Each number is 128 + 24 x the weight over its row's rms, rounded and kept within 0 to 255. Layers, rows and columns count from 0. Numbers have three digits each. The size before them is the row's rms in percent of the matrix's.

# up: layer 3 MLP up, 448x192, rms 0.107, rows 50-116, columns 128-191
# down: layer 3 MLP down (transposed), 448x192, rms 0.103, rows 50-116, columns 128-191
# gate: layer 3 MLP gate, 448x192, rms 0.115, rows 51-116, columns 128-191
up50 097:144111133092140154160166096160131144151122111102092100071102090130127100096083123166124110154126163115146136136140143141138134137144144144126116132105144151147133132158093104101130110160135149
down50 097:115139126165144132053136141144164155117101128110117151128121114117125144116125098154128117147147123163133129158095094138098138137135101167115130142165113116176186146167122092112153120135136175
gate51 099:136134136180110071102114128089146141116097105137151124146125130123100139132117110123115122130126149077134116082108130129135114141128151112125192088126099160111116111139130095095150101135129132
up51 101:101109165128099159131114131122084115091143150109125128132111135141111115132161101119123132168153154114115119151134120139138127138130123138109063120133153162156128174099106173117125130120128108
down51 101:091117093135118132186127192118141136113141127137114172101173146138134107120107150103143108112132118128130180107133108123083112119116120134145172120097157142139112120110149134125117125100165149
gate52 098:155175112095144155100133148152122133129147156131089136177097126146156169139102175094106126150145134154088083150081096145114158137092099113146096121128159119125099141156161126136097122105109142
up52 099:135142164132148108151139105123163162124152152107146145104136163132115133130140116124140144160148132113160187123102085106124121125118129161126160094144127145126135118094146143107098137126123167
down52 097:098151143113132119123108163131123098150172098110127152133095116112133133150123152116120096122130154142119093082132123173138070130114191148090153106096110114127190154105145132131141109095137125
gate53 099:102123111121090117123119156103141099121130177107093101146148127127126086097105170098141121155114146117137126109083124184123113100134115128155124176131129117122118189134130150124090104136078222
up53 101:139116093127134166123102117082120119183116122152178154142100140159117104117125106136211126109116089107142113125162158124132121136169133089148147127160115134094177128125152134142167087104166122
down53 098:127147124122109116111135161161149155145132173148187131106127055128104094092165144147150144143110122129106151161131101135137128169137130121135104162132106161127151178108137119129174140108113104
gate54 106:112176113121131131121090150112135083137138132162130105149125163152077093128125143133101126167095108120155102103111114128139099120090133084190116126139101091125108132137107167139081094113140109
up54 102:101114122108157120122146156111147131105108134146127104080107131132094130121155140091109141118159150085162123149159087125117134106145080138144103123123130153148165125151119153158157195174143177
down54 102:134110147129156142164128086120094111107147135141165181189154134179065111103183112109157119129131120105117141149172120150133136081124088106127150116103154118121133134115142094180117122114121130
gate55 107:102125089133135120135124134101152142105115168101126159136067143167153141078133148101178155074150163103132151101120209073076096153138160132150085090125143154142119125113144118109127137124189163
up55 107:143145120125098138140127142151143161116147141127119117110144147109094079111147153156131153139141112107143172138112134157154157091093090131152122151155100143144154161171078097119173122119128162
down55 107:155105116112142113125138128115089129102084168152125085117109152097124087097144114104123120154108127144141120132148156108136100139111145109118079167117130147145185167153120093080148098093111113
gate56 098:097113137148181122079105141112095113132137125141125071118139095155123117125098146134104065143138100105134145111119133121104117090153167105121123117144090126146087132154093150156162057150122110
up56 098:133127154131127121135123138170113153173134158139143112123108128129127133147093144148125104145101137106133140081195109148107130111151082133114133104142128113188109156078134147080120146143104152
down56 100:123082107157126118097113130156141120075169103135140176151158124120137136089085124122167121088157120129152161150142126148119141113094121106137160102097156146120126109108144103118148166089147111
gate57 104:148139125162184112134118133201146168151083173141073118145142119136100154145121137085150145112118112156152103161126130102121134140089133139128101152127129098165103157113140147134113106119156123
up57 096:086138133116132136165133127113125126130144129122118138178145127144143117140091146155114111130124128149114136098123140103159148123113148177129089130140141102080138115131140147110107134100084155
down57 101:164143114130118098144135102113142098105110122161135163117137106163182118134109156082113131127129119133144145148091157143118130092131119128167125136114142164152143126146155115118134106103105140
gate58 099:126119152130107119155119131177118108141088142107109147130102169129101134134112144089156148091171124133169120138123122108106087152130158112145140130162110134112146153117191127158104123118193139
up58 100:121136118123122147127118120129102131160060085113111099133141139180143119114096132092111110124135139126111083121100165149165165131157165181142102108089155119123121134146146071160088114120181126
down58 103:139122086131129107131124067148127123113128116128082164112146101115115087079136099092124136118089126134150123096115084149103148115120102131092127157105131099165120117126100138126147148180126125
gate59 099:100167129121088110126122144115123094119127100129080136098120145080127117083149094150127146148095147145091112154122127137103106112110185168159113144110120121137070091099136103123094149134136147
up59 094:077168097138101130164148128154156102113125084130130129141126131126131109136159164092110101096158111151106123083116126098128117148130147101173147122107113179129132080130126121132160125131051135
down59 098:112146140157108131142166113145120114159117122161128095133095108115092126055133117120100106152131146082140166111093142122118165170112141115104151117114110154120178130114062127141101098153149142
gate60 099:137156092138122130116086161150159104153112118109116154146145114115128089150116116149172132119119133121137142143155105131128113090101139088155149125166149101129131152119149122155105133019126125
up60 102:117151169121099098140121146102106086150163112147164111134114121168087151174185114106114121147157107133131118106147116122124138129167116121063102177143128120134078098134102175139143106132135155
down60 101:085096163190102090092128140075105114083150144103131110129097134139141101155116154115101126154152157161152146108171159170158143139107135152144161147152134155132122125140139163105100112113160128
gate61 090:110134152109166110098091139141124139147127141105108108126160102126139132119142117139105143122111125105136093164165147153176128140153142087161149100126075144145168157181124120144138124110105081
up61 090:164123104080145127158130149116114122130118163140125155119147092121119152096123124130136117184135125098106091148118140091118116105140155170123083126144123152118116136159123123152071128159127104
down61 095:107059118101142139147124157114162152095136083127163116097140097086098120126090136151120153150174153105156138143134131119127140144084127098095132134192165174107088111106115123111163095161138131
gate62 107:157126153108108107126090141159175103130120109142082120119118137136128118100067135112159137158133155077112115123132108110125110142118143100122085075109123088141139117115134106157109130149150134
up62 107:122116125107197129138120130117131131118157169130096128109140140102095144072150133144108135122156061106116154074111158121117086121166127141104149155136161123120162089110163059102142154126133117
down62 108:121133150143169138156123130130076134130107153113138136100138137064158148113130157125123148139147125129161131081145145142148142124141109164124131101107113146117133122150099134122082170144088103
gate63 090:139150111136139110130121137138117116135165110090156136102116123191133166138126115123095101132139089130123116128086120123135111101132170101163159108139115100168113136133104142119144116089143136
up63 093:132113161149152136146136133162078155123097147136103120164121098140133102130116121119087133109120132124135110143158064137170091125132116117098134094098107138130160077154128143135182121154067156
down63 096:121146112108100134153147145125105137121152076132146137133139103130140127134104128134114174098098120138140090104092138132120146102094078163118113112109108115145141118152148112090128128150135123
gate64 096:076160095133156105130084140125151098097130143106127082165127101117140110116084144137129171117123119124157074101144103135153189099172126113164128154150125092129172120074153125145121106139135138
up64 093:150127122121169105142132119144100145158119163116099119127135156169117144151137137120141126130132125156154144140094133092122119109135143093131123144144132101181067122113177143138119100110122135
down64 093:192164116148111158128135165087137131137091160112113154138163134175147127146177076107134088142118131146142124132086143157106137127142119104127115126120115086145159142166144124177091103113134138
gate65 093:093143152152168138153126123162115109147094103110107128092136176164128128096105131122104126126088137164110092177092149064125136148127119122136166099145097129076131116091120204112126130112110108
up65 095:109129143115130105116107084125120122091158120112144104123101115139174161123086103169108129099154121080125210103110130136144079152138119087127130119135107140164169134153139118142163143129124123
down65 096:092159133149105145111156155149114115107100151145109161148130083162123103121128098105119111164094138140108146113134123135125107122146115131098135134143151128135068171175117115121092119095103129
gate66 104:128131113115124181153099145124110150130111119118134159135095104159127085130154157120149079129107143167118154154111102128093096153132148135146154117142150141115082157211124126152102080139104126
up66 103:121113106122129075099157114152135093164101136140132103104140127100142161135180117154114125110147137145122115115145122169148157100084137152124158141105076099142165144162157176104152167129159135
down66 103:143122142085115089116161173115156118123088167085136129123105151155148143125164107098113163165128147146118125160149109138130147153143165100111118170119132073108168085091151171130178105164127123
gate67 103:118140132136149091116141154184147101115094113093116102125175139141127139124116103082117133115086104150142112135129109114152144105177179113156143147156111126154143107151137141128113153123095149
up67 102:127159156166154176140127106118120166083093144111115099184119105170131122080118102118120106152133180109094111150119131140111126128115070120178141130128114150112135091137116137135101103125098100
down67 102:097158123118131143152166136131150106146135131137085132126054118133107111126119116162103114125141121122135161130080084131099138155134184135158122134104128092103121184139121150142144156113168139
gate68 097:171122137128097119131119146158074091154141125096140121141141085112123151092051105142145126137117173129159082183120109093165117094117129135142125146094122164120091099141134128130114131129100134
up68 098:074139128135155127142138131168126113137147083163122095094125172141140087112151159135097149141152096125126178131155108091153118149160154081118127129144139128136163142143147130126150173150157117
down68 096:100154137157120093133171107141137143146122149098109152173166121153093107118162144085135112081153135144141138094116116090142087112109128075114112122124140102135142116163109125165100136060144110
gate69 101:134121117131122153134130101137158145134134101110091169115117082174167084109108116137118130068083135175110071076148117092091110162132117118142118077063148108117125150082127107135138120156129126
up69 101:131063124134122139141131136114108125145121120103125172144110095123107120101138144166166134146113163159199136139154156130120114114108125094128115101121144135121125127151157130126099148060138123
down69 098:112138122113127131159097058157126095123062141113115135153146131097084097105165097165109142069095144113086132087093135154101120087158146115139153136136166097118146120111121113131109132130133109
gate70 092:108143081117157129123078140152146112107131151121153153140139122141148140147132125116146159134164071106138147168126137132124104117127133124124147127166121186107134146156144159151141140104115141
up70 094:109179116142085174123122149116112085143126157124151122088138151112150152099145125084113118130144098116146182155109076151122127120132119151112169135171130151173153131138110149109127149133116135
down70 098:143143082099142124105153080097077106113178134129183188136133101174116099107156119162132133109141117167167123155143115126147105115171155148090106095133118137116098139100136118117172115123141121
gate71 104:105126163131117114142118146110140147134132129069173139095122116127140102156134106125168159155089133123158109136103138193143104100129123123141166128127090139103166147113127161132087086140120123
up71 102:122123132147126083136143102143134132107087110124132108105116156099149146110105153082171160118089096132147121124117098143151140137165152109110158093173151152118144142114175156106137140133159144
down71 101:137097168190137143094145115110124102107153127131192104113163134137073169104144175142105113140117108149097124135136162139144134136138153116106101132122124163103143144146121134102134138125107183
gate72 102:100113158136114128109091170124185146114149120134112107153109158139122122098109144077108137116172181135157071137133127176124109103163146114158109134129104135074141125142110139121123157103138126
up72 099:126133107153113149139079098158119109073190114174140119180120115112119110132123170154151130109165136127130140104160153134130086171129152088135150135142125154147140106119115154118148147119125148
down72 098:157107148169080146156095074118129087130136118124162138124119075149110165111129170116102116101124146134068107124126095140124109113084133139151095109134108131160106153136124120103078112130096154
gate73 100:102123128134111152170123153100106085117094142107140109132139125180103132113105135113129152097117123137095135149065167135129177123107125139104128154123124119125131106132109125183128126130144118
up73 100:129127174102141154157090122159120138124172110110134159135088106143107157094119142124114140147113107145131120167087138111105092145110119119178177160130126126125120141143121137119135133147099097
down73 099:135101153107113132119126138123139100137131143130115126144152119109148089110133113104156110083160113129144135143130136132135130085132121100141140155084143128163151091109137123086089126144117094
gate74 102:134139083179151137158132141113153098077170060128095119125115125164142114102149113138158160176107126139085102118125137072130110140104131117123125066137097090142138116115136108156106115114141146
up74 099:176099115135075147122158106152102106115081093123139146176119109128135139172136116100129100140125096138153079156131168132132105192124047120140133106117115122099105113141138123136149140140146134
down74 098:110156152105116102145110118179155136147128113137137090140133089141152146171095102171087148094113096101134130104118108105147142103124115144129113143093091119133184131125116102149120101083164162
gate75 100:152121111083074130121132139148111102124116141134106157177134105156140141160113128118131103128160166158151104146102181145113144116175155154144121120152131165141115108151161128187097094148126146
up75 100:143104151114099150111149146099150097155125141108137130115103135147144083128142181172174140173141162090145084158064142153132114136187151113134094161146117126121104175145122128113136105144111122
down75 099:124142174137157130133099118180090129178127136133120147141184125154128129131107113109120103150157163117081130177135172092183121165159090118125126151082129092145101080079178151130085127143140133
gate76 107:109168128176114117100107134143152120114105078175103130161182107165164145124121111121135137085113123133103080106099176101144164147161134160162167147155103096146122128154134123162150082160152115
up76 102:114120157137158095125118135175105101172118080126145154165102108102121113169138097136138148116119111102161131094096136113150140126123146172157132149194131097155113146139150087149121095100119132
down76 102:137136122149173106108137121104134162106108132102118140142142156165109121111161120131142142112104146077095132166099108150105122138143112171140129165130160128154155131108091091120164114119102132
gate77 101:160108143160164119164111089181115179124101122074114155142076130139108154116128146087170142109141139113104145092111121088097163124099157131123108143111117079118104162081150168137141114096178121
up77 104:139125143137153159097167110107119128132152188122121149094128089109097151097120146132153094079101129104112130125109124210145121138162124092117147146120146143122106130123128121140183171129138193
down77 102:110112169144107089130131139122116102171160168152129169127084126164151133158098140164156117162149118136167129118119183148152103115133136122139140128137134124127152117137153119135132102108140119
gate78 100:092163148112109144123107171120124103145118126129120116106179122152156127129105089104170122085120133125119104142125154146170137150152119135146153133159128129148124158129133076154107115134137129
up78 106:128154118163138152156156132136120160134161106133116133140123145157115174140121114121121113097159121140104137142110169128120118130124112168082161118091113127128157091118100076134179113086122116
down78 104:123108144159094118121174109138095163162160089112156130135111134127088166083139099064137118125130162089118120168162135143136109090119137125091139133127105073139147136105133110131160124139103129
gate79 093:088165136156124139108085166127171123148147115153116126109071106159156114125118137099122135127120096122119102113089121088128091138088150096134143102127133117103104106114135128105114146135099180
up79 092:071165148134157157138087129108082116172145104127124113148138117159158121132078115115116148158122145082087075115086130138156129088099151156095105134117137156115126118143129133152095154093135086
down79 092:143108134167182111141106104121124132108122130143123148125155111098121102123128145143172155115113112105189130094134150110125142126095145149152162146139127102113140180141138133123137152137134162
gate80 093:089103131129125114125109141092129117095124098122127157151144087125117098113107112112124129102165120088115125144092154146127159168087137133172136133122120142102146097124078106162141125103117113
up80 094:161146167155129155147153109110123105118108117083141130154135114125144123163106124152116151143123126178128139129111105116116099132116124078103125111143109107150156083127162145118095123110113121
down80 098:178134118085176114100134112127112154121107137151125118124126072123094141170166141170123128129138138151123128118126134152142128139111160132160115124124139152117149098088161111095131132144114131
gate81 108:109094160149173150138110153096121120145127152132089139146107150130122127142121135090147151122128166100098125137098100175131105186147135137120108128141136135130148141103122099118119128164154148
up81 104:121121146102135113132117150102158136137142116140086126131126170138116123120139087076156115147152105134129136169088129120111121081168068127126102121131134152177099152188103099177119140110124142
down81 103:107108113135182081097131133098121143176162130157150123168125128169090141120106165149121118106094151131109162165163129126131119146120164142129130092131104151111128104114121104122121121127126133
gate82 108:119095122161164136145081155136099125112114157167109113169153090120125101149128130080138113118151112137151115098150147117146121130166147087154161126186123101153090123141120135158123091169113141
up82 104:108064072120162092140121109153117128163102125127106115122173090135152171109119117108162141116126092088175142137131116090127147105082133113118167106158143090160115121137138131152174140120198099
down82 106:121134119165160174097142121094080116119119093143130123097112150087129113142189122122152149123126096137132134100109162143084164097143117143124138117146120122126108103152150150120118106129147114
gate83 094:104151124161112103089115152111149125151112111129079135147186093143135152117122139139103150109116145094103161098081147101128139126109125154143122168099099144083140158146153114062170146138163101
up83 095:163146157114162100137113143119148163152136118114176163110128167152126128155135148122138133125109132154161152184132132113120127153182158145102141105155094085098125153087147159145151140174108181
down83 097:141114132127165153114122133141108165113138138103105112125129120145134119122126145143135119138073116112152134148132153143108094092164086169131141137133136116119101125140111088129136119151130093
gate84 110:096139155130144126141122115104117153156141136108140126161124144145096113150102121099134168080149160102146189126134116143152080101123129159127146141096089089124113136137140115136155121116136136
up84 107:143145118117126115148136091123142108151145110142133074151119171102094116129113095138151139117158131069158120165124120160116156107146157141129082172137124093162134104063093087111128159193172119
down84 105:134139165175137150126166117110114089146152129175110103172124149133113131150159087141147135117118105131159150178114134123099142194104168119113080147132118156107150180126141112139170101150124109
gate85 106:146106102111102140081135158113156112158103115138130115104126106172145177098104115124140101112124173090159117102120132160144147107134136125159114163140145144123167149128124178110143149140134105
up85 106:137125148123098121107124178129067132097125159135147162146147154086136140163172089125120124081129113119103078129098106154105104163129129089103098129133180114131140141105086102099093131106141150
down85 104:115142093163124132113139123126109096074116183119140109115130130113101104128171163140126097146157120132148115142174117144114143153140156136131120084123139127184112102141124144136092110118097099
gate86 099:142094091122138156129149133156128120100122112130107121109105094155119155107117117098121110097139109132135154133124133162092129095098131153144117170163121160132133132151116118106140154148130165
up86 101:122092129135099093156152140112111177155123118120123113126146080134106121113161095113144076158151120101126150150130126154111123136120105091100111120120115108170129143120094084138086103140116106
down86 101:137133112128143150135135146150126135109134144137088101153095136154096151128122138097130146091127132159092089131127093140168145185101112104168137095138165119117135090126118144102108134091132149
gate87 103:090123155129162114144120131118151132137119108095113160139088142085139103109128124145124133099131116172136152135111107148150118111126109091124146110142133145134143141139106187119150147135123153
up87 102:157120089137151145151120127094143157137130100096090132150136149147153128136117123093132113125112101122170129136157115070129139109126150158128140117147119116179160114156122113171158090125117079
down87 101:141161114131099126141138123126118087164124163150096142097119171159110088101083140112132091160166156130142163152129146072134135119168136143129149093111154138120130120118145127112115165134108119
gate88 095:139137119121116091137117191114127126119138140083137117118178100149168166082100098142123159133114132141125130139117135111085112125162150106123092103110105138153114166169169070134130129112118142
up88 098:085131109116130132145129134096113140120123150161095132123102169136096119116159142122151173134150152121065142149145112139165115124108134090146142130135107143128109084116101129126067145112172147
down88 097:121139110089123148116118149104096138144170139121081147126174088133164130079183155104086120089105171111088116134103107122137145122119124114119146079145150149151049184145172140131106173127098141
gate89 096:102189159121104080146117167130127108126115153092103135121149097113145142116102120129116161094107150156143156111089099149145116136122133089139153133137110137192134150128152094104127122114138130
up89 096:136107164133126119155142123107133110105148170139063150137142134078121156139136083150084128096133150098102112131118129113142145123141115087158149135155099139152131127129131088103133165133149202
down89 098:122121086186128141141085092084118123093146128158080072095164122117130131097163151133161118100138097114122097126120105133136152104133155103101117155137129152146140126095190102121159147115076143
gate90 095:131125165143117148124124135168141093123120111147098128133169086165163122118144102170135136086116105133120107100112163090109189121093157128134126124104099080136169087120125112155141130132133140
up90 095:097080154144141123071157139128116122088134182128177087136144107183149153108108113132092121111128143104136117132164175163133099146106165127139120133093117126113136153116148088147099106105144148
down90 097:152137143153114141074131129093165120136189140136139099152071159098117143130137140138129113109165127161105124117112088154175112104150135143128145114121120144141126118170128092102134128130143090
gate91 112:112140140169138057130111139149163162134090124098115124170163140150116124114088156149121120115145157155170135138137136139117137129133122164137116152131098074128125145121141112112142122162145103
up91 109:120057139183136109151155126127155110140144104130118160132123132125095136147152113122079169114101155102082093132128142090159094129127139110152130085138090142142095097141172170104146134160123117
down91 105:171079087108135161126111124125127137102136138105115155105126154150103127151113117103176140137141120114100130134104136121114132108129146121134174111091144124109114121106149156105130119160104143
gate92 098:109141119120087142125078137146085127167104122099119149098115125126125162107116150080141103077119117131144132141151121143149137125137148121184104128123099119184136120151118132182150124167139140
up92 101:100088118106137150133143122107129092109171132161138089123131149131103159129111135141137131110097082142126112157118164147142154178116168089116123149136146112145116123149123099139080101153124141
down92 100:156102080189128137154175115106138119128169126119135115119143161131123125087128117127120112108151115105115120119106160062145115111147128135099153065123122128147133129120153126116130122128121095
gate93 100:095147126108187094133138141125176158161138086144126178140147136127118098120102120124100142123122101125125122128154146133148160155101136160116154120135153144113121159126107136132113136126129149
up93 103:131115124151140135145116149113118139113120121145095153155122098149131155123093126101115164152183119144076121122134145125157119153142109168141111136191136139121134141129123141133130110123113158
down93 099:125136150123115130116111076133150147184129110132119130142166130117124094107162155132147155127104170148127159109139129139109144145098105124108160091154145140130154187131129151153115162117117124
gate94 104:114146094116128107122120141123147116122112122116122099138159144146123136119121147080135127073163157167126145104091141088092187092137096124128138140120133097116127092137129130133108123111148166
up94 102:086135110117128153110126128084113095172109076156154095105130166115118140161169113153118097085102149127083123104099128127121112150139160106127142153148171130152115152119119128139112130153149144
down94 104:116150144119193165126137137130124146120131150145135120120115109118107128116173114140116109118128132121127119132091136142128123111091125139132128122094175073124136141153112166140124151162145134
gate95 113:114118128139151127140128142153117058113145151128118147147054150129125144119108147097172131132130175103091128117120152156118143144163125142108115124159158128124101176102112150161124108136168165
up95 111:096103077147166131099138109120145132111099171151147119126123106161110141137133152157125112073145142151165170157129146130183146154112158142115128155145116150118100108119114097131130139104148146
down95 113:173127142128160164122123102132163136143079136102115135123126146110135109155145127115105135186142118127118104110120131177131111112141155107156165140121127149127109121151166120122134153133124109
gate96 100:074110163134118079107134172126139094104179140119108131111119125141155145113156135143088131155098142154095126101085116207158124147138127072128117180114103154157140135126108157146104136129123111
up96 099:132151137159133132134147111139133132130129157100149086128168121117186141086082143130071100145132169147138156102137140112107147086109180144128113107145148119158178135132112092134103074106144103
down96 099:160088104146164129097115120136164098137089098160131085099100106136112109116136095152137083156107145153104148166131160127146158142136165111128104149124101153122167143111105131111153172121140104
gate97 100:145130126115156177092130137150173164076117148103134133173105083150112129128150156130155120142189115103159139106062126159107121122101124146106156157155110197162072142131114159134122117107094130
up97 102:132132110088143115132099148131109117136107099124160155118153160136082114127126085101115107085117095130165155108118147133085127175071139105114116161158143153162145123169143150151098147129137150
down97 101:144156109092090101067115115100098150184136113140138137133162124145106134124103070078175115123111163129130133139152124133133124139169098118117081107174103118133131158137168114104115127111095107
gate98 100:146122141129112135135126104148161111089124125108112134121148132148147097179134177139136104083107104132126115094133104162138100139092129094132137156169123098122140093137137131113157136116130133
up98 100:112111105124171114139140093130102131150150141094135175143126119111103102166140161106145106098144142114113147115120112092095148110101117145076139098093161052142137134097158141115120165131174088
down98 099:140141137126170095117178148141156114093116127131158156132105106087136102152143109142144114119110128074141100146137131100091160087150148107147112111129132122107136108105168107098141137096080116
gate99 089:100146129141078091104091140150127142163134095135153112134165126112159141133161169125122131108114123093194098092085135141162139128128101143107131170147100159113155120146092131146141103123127081
up99 092:152130096164119135156143165099118128117141141139087151126149122119141163130157104129131115168131120131116152113127120116141151134165109129143136150143103131075132151147133172172072121147155098
down99 096:107086152123145149135139104134147103127128134121161106098132134143164136194120173185158132102132121133140133141130099043160111147122134176147117115179115111124147124124100141102162161143137133
gate100 099:105111194133096094180117160125151147121167120108115119089139092146115177103127118101147096117098143138111175133137180099131149084139098173107130125124097128144101140132158118149106113086120140
up100 102:114114093109128136171153120117108169104131077121124140142143146161171121099131121105121105109108115139130143116137093098172140150129142118136127085126118119163108090138095117155146111127109130
down100 099:137141131126118108104123071112112101111101137158118157125156101106079118126135118100069148122129122153107132150115159111161114092112142125107156151117129137124142185092124110094104162162137132
gate101 091:082138130123152119122135115123124124101108166129093148125154140129138094095143117090114161110141153139125146111107082100111181139124088111161107167151099094126149121110096117144100116129131138
up101 096:141174156107122127171137114148137113150081163143113133098124155110117127133081122143132095117129124150139151188144137138121152139139085128119158081117139126105102127100178094144150107125130095
down101 094:146155100130135136128156139142114131141107134114112105126138113157150129112156101137153102172143112123105139123117170144124119153158127148111125102131125120132123138125117125143174157110133100
gate102 103:116140128130153076123118146124155162100130110106132141156087110121132117109089167153137121124093172146140106162124102102175139145097169089123119099108123164126114095138130109111152129148131137
up102 102:134109154155089137133150128131122121116130190131140091148133104097116114176132079117143086122179111148120156109158132139107129111090128130123143138101142121166158129107107076150107156123141141
down102 102:105127106163150145111100108095141120124085099160089114142100114132120130102136145120123110119102092139147125130104136152145131192108131149100192105142115126105166132108146136159125113147057100
gate103 101:097147145098145094128072135143174090105102177117107112120141150125154089117136138097113157106106127147133071140130136131181127164141116109198147073123097113119148154126106135187171148125092151
up103 102:127178119134086141134140133145118118106094130139116175140121168133110154140092074166134155134064149110089110125115100126139104110119087065112095104101114111161097149135156134072124110150144136
down103 101:125068141102170120156126163137102107130159122124182157114104162144126104179172082122130123116118129108170114142125180112131127168152125149138115099117074115192147145147138145090127067105153140
gate104 102:129127118097148115137096157127181101083136130123122147105108108134144142133108119083140153128115084163136127147156140090113134149114082112128116114152098155128088126124094114142130134126169182
up104 092:112114168134162160129132136071109138146136108144118100189129108089127084145123161159156124123165142077115126099134107116131160162108152112163107164114115118097127118120132162111135096116126087
down104 095:139117108165160146149122148141123137146120108129121085154171111170138109114110140096098108143107145129157113110146116126135158151133134152160080152170145133141157162079116111135175140122124146
gate105 102:160087144179160119112138129132159139137106090123091122221120131136156153095146120110135136139140168121115164117130184149083119128147144136124157136082104113092130102108145133118172136122138104
up105 100:143136174155130123128150114170146123126131116102102117155121155090087154159139109116174142115128103119101152173084105133121139090118108109089108150124133173081102122150140100096115151139080121
down105 103:086152157163121171081173129105123101158103157114143154133094165076134115131107135117144114129148118141099106144133101136145108134157136130087128125073129174146093138096144118110134119131131133
gate106 095:121129129165121154142122153129128107138124146131132143117113128143130101120126108121108118132118084109126137155100126114135114073081131109124172153150120172077112096181139105118139095101151091
up106 097:141132150132102122163136127122120092125127154143080141158130090138178132145102089125125153124126163182122135144150134141154103129135105068123158078166101124124144112134113115156117132150144163
down106 095:125159131125144130139115097107131148130152121100110098078168129181113111104113133143114197114171148112120099153147175139128104126101114130120160183107121146132156168180083144128115125128150138
gate107 095:112107130136169148112097185138167088129165110116098147153127147108145091119146129105101172163122106075117151087129133115084115133143095156133114179146116130126151160141161104120085136094142137
up107 090:154162089139147161107126159163164117150109115072097161153126158142112114123135144093134095171094112139101133087163142115116129108102127119138114109115086109153125143161167100171106113098143149
down107 097:140136100149158133111123081143170124129138124090122132156124102140125125106167100101140119105102143144096106093184103107116140091151125087100086113147084117155141121137165118142101094129097149
gate108 105:115123139123094133132112139118146180100121099086096135147100168114151178138088098105159087143124179149156107118118102095130116210113129138098149129114134118115089082124120146113127174148133126
up108 104:177139126094136102077108114105148084120162088185126130124149117121125147117132067092126108140121148126165134126155109128150118148104106117124113121123126161122101126137122142163136120151093162
down108 105:121131132089072103120115131126119098124096151130159134146177133139162140186133107128158092138124096149146103120067147118114114143108097101130129118142165155086148162124139147107135127097143150
gate109 103:088124142120126163141107167106126127163139066153127112075142106142112098119080162129112173160140142152123087107096181079153126090109158170170160101144146117119150083089107170121102126110115173
up109 096:123104121137106147120130127092141138084143134132092132108105124124117167089141109106088132139148127143134143140171156083120199137141120135098108086133159109161118152137129183149130158129141123
down109 099:146116093132098122168104080124161142132110130116069128106169141132153143127097162134129143145159086130139140138118128112122160133171119145124119083155120126114164129142124122150127157166155166
gate110 111:122139136134146124083130155164108157115092119092109149119122120174113136093124108119132101107135198114139105174095115149126141171172132114144099125123136132155148123098107134132093122106126146
up110 108:135085120065134116114128112152152163100120104142118151113127177131102171102117175153145086129080126125120133167136134115155173116136146131119098099098102142106106117155128131101173140147216138
down110 110:109109140113146122095096191103162156146115107154160121122171116105139143150127121144126132136087105136122131114100145135136119113095136161155117163151131096168153121150116101133150125120155114
gate111 098:160101108121128153115126128178149129150188114085153141163160153127097129157150108125081120105153137170124133101104130146136119143118125155116152127143143112155136105166144095137100102151138147
up111 100:124158186111119127150094133102150150119137167129121174121129096136125163148114121088113133101126093156137106142127117114138137135114129070132137117136130140093108117143145112142129114117125107
down111 099:136149084134077158119112144100142146142152122165105103104099107147098108154137146131126103137174145108113156053137148136122096138122135166117100142120105068164122160148086112128143168141127137
gate112 105:100127143116150082150115116143175119100130099174119118126138104125128065131066090116122150151139145155145087121126099092109148106145127145166143091108097128166139146132105079116107135153120173
up112 100:142108133098089121156102159092132101127152113112136094103147118122108119132122162119137155153131133113073100164074139142145122144119121125104139157155127136126119169122113113165144123172109116
down112 098:132116106141111092117138190108143147129168077099133151128144170156125161106147147102105149078133150116100128125098114130096143134131081126118141116141148064165120159092135092106151143089107102
gate113 101:124110112156159126095130145116162169109137130081113085175135130116122162116105117078126114131139123087103105101110135124152139139121137146111115141134125121138129171146081082123112092157162097
up113 100:131119118127148119112122141153144109175160126124121106096123091133187140127127109150134131163127108162102102128172125102082134153118072162134120111129134143138108094130129094133081113115109088
down113 098:116139137122159127103144130102109126132129133105148086139114149117107110082140109143121119161124165095131114100145107127150135114101147097142163116119162109154130101081112122110116131144154114
gate114 095:124102099157116137134125120100134087122177150178102126122123120166102139126148153142104101087135108125130127126152082160101114115150134173172143171098117086157127175127109145149148119172159091
up114 097:090124116097097181124124130115112078099101137130146104174174097130119107132126118126081089115139109120100109113107111116096124101155130110105168127136102121104113151108126112142119125080123136
down114 097:102102100097152156113136139163144105097146109116158163143135142143155113137146087147128137102179136097107099140123120093099123143116120142095147125141095088114097109085119131113094143126147160
gate115 100:130125128134138098163145143130122102165095153154126099114136099104120140123080128126148123126119159127128123100129116123124171133079148131136144144094100122134218154079113136169118132140130149
up115 100:189113143166150117110113144111118143120135078113122117143119154147150126126145120149158145135138168138144133140097122119137136119157142132080103142114099156127129147117121124105126147201119104
down115 102:105106120091153128114130197125060141123131170163150119140106066133143129121126110110180110135116131118119111085111136113107110129094112100131142148106131098077081108120121127103127101129135104
gate116 096:149126120117139130129078115168151153126112147105117110113092083145153113127155121120137130124090148127138089129160090147144157141117095132131132093131107112183126181097110153149162113154158086
up116 099:109101129162115157115136141105118149154138149122109157088129115141122099103141123130131106108101171089137146158077138139130130146162135102150102102066130099118139144150076130108161151101141146
down116 098:139109138109143102101162117139140118126133114124149139175102138127169123117064144148149150060106126114138127119121154178139132139142113148180147113119169150127133111085140122107163102108165137